{
  "num_hidden_layers": 14,
  "hidden_size": 320,
  "rope_theta": 1020.0,
  "tie_word_embeddings": false,
  "init": "uniform",
  "init_std_down": 0.00284,
  "optimizer": "muon_variant",
  "dataset": "wikipedia_en"
}
Each number is 128 + 32 x the weight over its row's rms, rounded and kept within 0 to 255. Layers, rows and columns count from 0. Numbers have three digits each. The size before them is the row's rms in percent of the matrix's.

# down: layer 2 MLP down (transposed), 960x320, rms 0.078, rows 493-512, columns 0-159
# up: layer 2 MLP up, 960x320, rms 0.131, rows 494-513, columns 0-159
down493 110:172107123100169099148079149157096138093085163121152111128181225122164162143139175143101120132059183112139135102054138106165118154179136116129137139110159111200143163148113071123140091058173120114157087150144138192089109113142109126107159120154192138105223113123179164122156144103095117110172115078127093056121176161108105140145144175142149123117102179167105137115122169174127159160166129137146090104087144128164054125096125138163190210131132128182097128135126149186089098099108125
up494 096:111151136136159129078147146118074075185102127124161182096154115111136097151082092151095181148065166140142072137101119117123110121130108089136112112062151138130151132129144130072106182114091099181140093113126156110092151143109126156113112129179121160228078095165127124183133138167102113134174132157183071132110155158134117111066065112113162086085114113120139133111131107164141101126157144149167158113185108087152133130129135113092109169135082152119134179094106111092151077152119224
down494 093:119117120149150175115134158075111163084135100140155175068109143171200114128133085119171077091048091166138068074110126113095119113141134090172100112180139171156119113107151114094146185177144106070109167087160130112170148159102175183166127072121151110155115156131116059112108176153128136148149158136082161141087084108080158060052111101152183135156129128145098135160091115162158135143123087107159131156114146142143141143111152054112067122164081132101085082144096091102096105151161094
up495 103:186140151168136156121166094080107146153173120143133115159154159150160128153085091144145111112129150148147128104152170194146158114092127118148151131150090070145135068104044161146142131125144088106104128131065116117163092141065143135144106098129167156071154152065128105094098193110148144119134189156131105124153161143183172107094117163201165164114156129114082105184174101141081112082136113113106173136133143099190126112096125140151124107156183140145137110143059086155213149190146095
down495 105:142249130116086105113073172099196172114109120106179137109104108129101149112142090162197179220101136090125091134129146133126074099193103145148132109121037111093116111138159107150129121120091144104093115185123097160151087139139103078135087086128128125072097133125109104146152108101170069106110107139141115048155183128113155127126115120160133106136152131122120176138140124150112111072158122082141147067109153124182085175123120147096096150091158123158146166110104052180139182135089130
up496 101:099125146157133106129132095098138142164215123132151093079164165103117166158136133093151130175122109142081086075166125122134175135127149136117122125164100111204143117105164111141150125187177134102101070116119157088109080093162119077121165150088154175130181198140175087154068129092126137094178083166086149166069166140139088124127127103130067166167133154107111090113105180149156116059155123125152106133171125088109110099125160081088154180155159171115063141129079159122093202109076137
down496 103:119126086131064180147147158084110106164182113102183133172111132103164135101128114110084126119106162120111074085140184174200120131202129124162120130124159112101199124127176100133138130120136138105153139126131187133188112160137103084133101149079093152109095141151111087134180077158158142125144114141134155145092089159096110076189159103140062184193082129145120155119143121084126079132075091115163078146091152090097100138082146144128096189147140087170127143117130127090139140159144129
up497 093:125122145139104117094093119115098176071160193133144146143133136154127049134089129066157111177142134080149090157156085117132110126193117134143126120097064162167133154129158123130146090129126100106126115106103114155128110128153228055108111169120087136121130144104186129119150152090166092178109107133126091085167127165128136141154119167112115109153124161174076093112069139154143083089138157182126147134134095090089141078129098096183170150154175110154128162133159114143075072112100104
down497 091:116148142146076154123093104130148103145080141129122166115110156166142130096166051130094153147129092087188128097099127124112135137084134125154170129124092115093142115128115130060084162104031106175132152144051196084114120064216108096081125123150120153102091112160110127067139113068111088091125127112172098065123150082110156109120137130133138121124184118155130072097123134184172140117105109080122183181100154158151087127073091145122200167117163100133108145122135141238117147088164104
up498 105:073162181185190107054137128152121134153159071071200064105104150191136148149071153160143071125167078120145112135149127130102157105177157116053079074094129105136079131129117100084112164129051169089103117106108116082083097139108161133092101129136179111124109123115146098120122154114186127093129138148147146156151162171106131114186144068095200111176172207141089150121136194131171098102150126108116123121107131139148119195118156164144116130101187152123055054092120134115127098084118130
down498 103:097142174126138152132114108114185117139167117108196133100203084125067113075096144115092054132176148172160099121146157133111107090151109127090068187106117148102127154148122126137095162109137084079131127099117123111058174148142143141115142117160085130174117140171116140131167208135188168075113153090128093146139175137069107146134174153157092167108137129147086150158135117097186102133075158136138156133075157210150134185181111117125097132088115133125084106102145148111051171120112099
up499 089:152102154122172155110164115137120151107126139125084142104113134180117127167108125111129145158154113098106107096124153060154141099169115125122174172141117161107093133132105116130099199161133131097093141107129081128112098136120093140088186165104146146133092162165144140116112119158140090059066179163126128156161139169136141115080157137125135119080204127049103156118102111118166102135215131148112133129115147125096147086099188205155162113122102125121189098114161150120081161181103197
down499 099:095110139125080100140119118122100142174121094126186145113067122162096143134108108096136133135086115141116115086088136124171133102187124161136101124144117186121125121171159168122153173138106165111144143134071113102079107122151147097118155176079091148147183167174128129136089131150141078078079157140127138129115195114157126143095128080113139147103164123151154155162127160086142119176057190133112049064126180191087151115104144106159126128102111108191154167132188115142139077146145226
up500 103:167142119119117151142106130185056125134193138110082192193139141099093117151133082111162119173180136170093116137173082129097167182145084130130167129119134120158139057127081147128094084147127132083109188105076100095103171112096138116111160149137103129164161177144108199086111130083091148169155089110164138108090169087102150169106118124136136164139135126164158113165092175110066169076107126110166127155143110122095105171106126153181093140166134155110091142106162113091150177138149078
down500 103:163139110118147114175161159154097131174134155054115180199112091118103127087114095111141164058118148142109100125177122182130056143089092098163145101096160145091083128122132149137126154132149107119132143169138083135167105098047110101053163157154135130079088183098114103122125152130128125126168103096186160201185107115116092091144138128131138123134172156215141192157086158099157105154097138137154104146135131187123165147131126123147123145134140104153117119095113145160163151183141098
up501 100:084111103117091116104130155143107132168114136196153071166098163100146124135114134166102149132067135151168203160119115167074117083130164130085158132112158174104149177110103152123133077078091096100154085161085130158181167123091121142160086177122135125156172095097111125154112171107155138146173099116125150171135156138142148152143065148141101146102077119165122142149137152146111097096084148135151137142123168105164142181152114141168177152140149120120102127105140112142143085117142164
down501 098:103103168083183115152171134148050107130127111140111111086154138087117137142120111156156108122121093142161052111106143158047149091112131156110106120129141088185134159115103063087126112113101106088171114123118130158119161164139149125133139119161117101157109149135142090148173104132144157145166156140098122123166127163127143163121157141181149111115136186195104179152091088114182095192145186118105099118148143149150163121136124207164131161166089084111154142120117112064146168138095171
up502 094:206081098114115165090079142123115146136120082066171061177163128169164098086114180138136095163127139070098136117127125087123119152127126121138122137157110142120142076126124181193104130142141148159116077107090150157092105138072120121127129138157122141181153127092167067140172151129120137136105167172137109155150161170050136092204204130170124142144140164157184138177131128119136105127110159133126170139148166067186065114121101169131131089075115144161153113091165151131159096141170157
down502 097:165118106132084148075171159163163082092200116099184129162131107141154129058121106098134127128170109073095084170120160072166156094087179212182067121157106137161144157137110169109145110148140116179161128102137127165114055157097112160197127211094147149159155125130156128112155109123123077128093097158121115093181146141058135134180178120165128106128116113197141119136101084098128124109121178103122120134154164070223108106128150114083098114046117118123149137156119170087168135098127140
up503 104:171145121210128159181140167170137159141096070061137150127172134126112152140091101126143101177157151148135097143136114146127143093145132139169163123100081098048131116105117119150081158140111147065133090116131141131160142121145079158116178076106207139169109088129146105067090107086156114080137105112136106115045145167127139134152133166112146184051161098117202142130159154124144120175112200144143152145146083138194157181170161129144158121111082143120060113110145085099123135144147113
down503 104:107133124162124105111148167164124128109087134089161169113116145145069117069163149108130115076175168162150146109148156118164061100166084138147141092202142146180111141138194116121136138093112116150098117106145127155096154116098064143054144107158108166195119134103170158112124153141106147122067152088147160171103114149120083192178140169128117097096093117153095162085139183094106128074172123178165165151146115128174099161163146126179158162117121159141129082234152122104157153136114133
up504 100:121142146051151088057104126153110156120110120137175183135111140174144117121128073136116145169140038138094115135147149122100093149116073152060122085176112093189076117129165136182147113123069177098103117137125114163121153136133132140153098152114139067148150139112118125129120128124089071114127148163164115175139138127136139170138120138088186070121153162137107145111180101085080162125167104169149157165120178103095204107137121155105136137129140123110095093110143126103146116078071162
down504 105:135189100077114161134125151103171134067156120103068105120095129193155114171128129151126084126174122110204147136152160140129141151093092185088097124136037104151165123116150111132132124173082142115094142097109138157093176173149129106169181097108148132105160137131132148119114143163168054120141119109124092152111134182156137086148098133126133125132100100149112106109171102110137175122122137079153147120159137084096142093164135131138093150066060100136071147148106117100125157103131162
up505 095:123168152149139111149148099084168166133114092148153159165059100104110098025141121101070119132119140161095112126122116143131141121184154078126122146178108152124117170088201141159144119100102169159123143176104150151169114119088149137175106139149150111119078120131132150127144137108058110080186088177138136131114107180182058108151113087146082104140092179159179145138091117131103102098105136147143079175107132165108102098070126136138129152082088149198023078142060112089139096164175168
down505 093:123159081121076122126124085165161158087126173066080154094131126089105150113154148129147108150120138096154174136147111108181141115124118183127140137106082121174116149134190141187164084164120112114101176089158128056171146123145144088154142100152134120108156149154136184111168126073147099169105127140136122105155091066135157125178148158082124142151159154099154124132124207153113109134151074119152128124117176123067139128147089081123156100089151111167088136089140162135091121120131180
up506 095:130165124150144106094109071062151088116153132131142148131140107165116132150157101112092096163099173127125148154102134123083141135127094138120114124137102099145141118152099113111134108142161154072174080100087091120081112112148148110092133084129082160121132129114148113132147063127119131130128097147172091103130136199169152110151075139112116156161134112065092215140061086177231124106106089067124111141158171122179139219156058118151124137133083093090153104097085159089088113090140152
down506 099:079184115123107157073127091094099158135137084143185136135118128166156085093137095097083129092129206196118101127151131156056156162108090149117101163137123162128138100127079080148139063120197148061190146127190155138177156184115137158076105112140115091070131150161110133117214147076131126104108136157119126217172130167112112114110130117134131161154116113132121200132121119109156149110069114105181114103157070134167132083126156110153111116066061141115077074114132129135099107147165116
up507 105:147103136119147120062159131070103154103121097101162162113146068143147123144108165083130180151168172126170109104124117131154160117131176141187126068158137115158124137129196155142096136143171124121141190125143086100120109137115138113079067111097181085138135103164087149043155132187078121157115085123133083127135170159090146141140199152091141196115150160170130131155077168131109086117152134130105112109115117079114132130137106102163155124125132138156087160167150099176082185142125117
down507 105:106113141141122108099104114100120095163110130129102096079125143107166162106095133092159124151108116135134127121159157128169162091087181154131110184171141124176112160118153128135126079148112158117079200131161101089136126136099133080064095162180135127143132079138168140126113090095090091185161084091123153142151169155109181157175116140150082088120170096156176169189133124134138162143118152156135115141150106082084134128111176102100095176121138118111095085123046104092076124110074127
up508 085:223061156159170180147155175118125103143165135131108190093127192145109125111093115122156171106171174092155127165151102077101112140066114163197134144100140173147062102085168134129136078148148146183158106144113179144141145097082066089069139105094147109120111129125155158154132152084147097120128169099119069105132093100125065060103139131170148134140153139089138219154093097156133115106093133121105118167129156142075126182095114166167102118173171133129146102095136112126112098144156147
down508 097:121057175110089134137127168122115135145142157124140192118150080133141088149099141094172156126187149118116131139145119089074169131133112101119116150075121203179049137091144079116170156153161158153133108097187136187131097119153132107085145107065141136086150134058195162139145142148102093167167212080115165127166098106117094205143114073138109138118197131159171177129111108163073082104108120090109153175141175112151129125122141108146117157204137150105123149099152078116103114120120163
up509 103:085090086112140128117090117160152129143119092175089100193091106077159038101159150141152164170090167147075139129111194133110097106121160083154153156154150098101135148080109150126096111110100151180150160085151110123167138081127125104151164069144085119115105110143090131124141135115126114060097167140139136113121139183112132098164083146086078164140101103112119178079111076086149125119136137123118079129124139119104137171075121090117120142103081109103162119079112133114138168086127118
down509 104:159122118071116084101144103158201139144115128156114206148105129178115148106127130064128118138124128109127098141169162144156111132075199126147128218167135109122150088133151080140169097072132082177151088112134050128101107181116148196119167100057121161136104137140112102082132148141183126121185117131104092118141132171132102126090134085112133138158118144143142124090088148110188068128108088102109162108119102121164106116132140109102074130112140117090130149138103086161119107105058112
up510 098:108107110139122146088041099124135129105104104154148124148147158122155057082142135136150014135135111170132116146114125151125161086053164132119148145133134168152121175160152152158166087148071141114131117199109088133102185116127097119142075153205157128133130163152169146108100146146177120165124139131131116167110182179137173104168041069076120154117163179147141184147166160178138124121149172115091123141176092154148079136160158137091221182139183129078120137062158135128106077146129153
down510 100:134062133152156111175156098057122095108089051136123181125089147131095075049124132082091060133133090107127126113127137176107169125108156124059132155125132175111110103083169137144168161105112171101132103213148067200130147091127099132078140166201143101130087106168088098094163108183175155149130186138128125169112136174097132069135143128085086177114126137084161202180144089104159080130133131115142114097162122155144128143143095124118133154187173119151146098102119152149151127150109137
up511 090:141049068145170106179119159184186158081109168077194119156137066152140126076109091145145159129082138053125151158196095106085109135140128099094163142128117172131138133174193120150124129168155120171143125126082142081128141116132074134160125135090128133110079143103150181093146150137131149107171109153096119106137123190085077185187092112153089124146083198167115113173142158136060153094157136115100167118201134122152109154132085112151125113102112165096100113057099149199116129109157181
down511 095:115087113108173160157132132139146128095149197101180117130142099134138162087100100114105106155141096099125102139178159097076077116063148077090184138093091211157056145159131120108195124138131145153187135137196213137155098065108111129149107182125157143165072127106098128163109132126191156116107080195127097131116113128090075150199149135130150125127136114184145089152135169103075127159122124158120133099186191128209153168103111082157096085090082105128149186122155135163167113115140124
up512 096:152147103067087115145094165107057180132069105053162147109192152146105066172125107155097094115092107128133094084097086177153126115133112149105144114096149125138146174093100130145096125109148069171118107080111124147213158179114100116125063112139159104114139164102167179122119102074088122157111059147130176148165193163132139144093166115153126144081096114098112085123142220116147133131135099106136082116140109119195182119121109169134132123133102100149080127178095109110151154125059194
down512 097:137160168106164092141135128121093136083125100135146143116143130149137155132144113120100117101124088104106116091149138139078142141204127165150093165105124101086200110107111093031145149140107135109111063092089172197114108092167101121146092089162116131199103144156129082081092126100194105093073119131143109128082154160149133146093159153138134135144167081118122102093147127093125116182092147122087205134133129154098101126139180163117137099147132084176147159138163122184128078158072135
up513 098:145144147142133127120169111201166181138083162118158128086111111120053117140143109069128098148127134066111105126129121108139076120152137106163191136107089123124132168164082140163167158116090108152106044160124141037141122104080187119106158121133173129149169134124109128120160109168107192077140132101081112115188160157090117182090061107178130198171096153092181111124110151123158161046134136118120112129052101141111074104099145103167138165125166073121163146120094132190116121185140153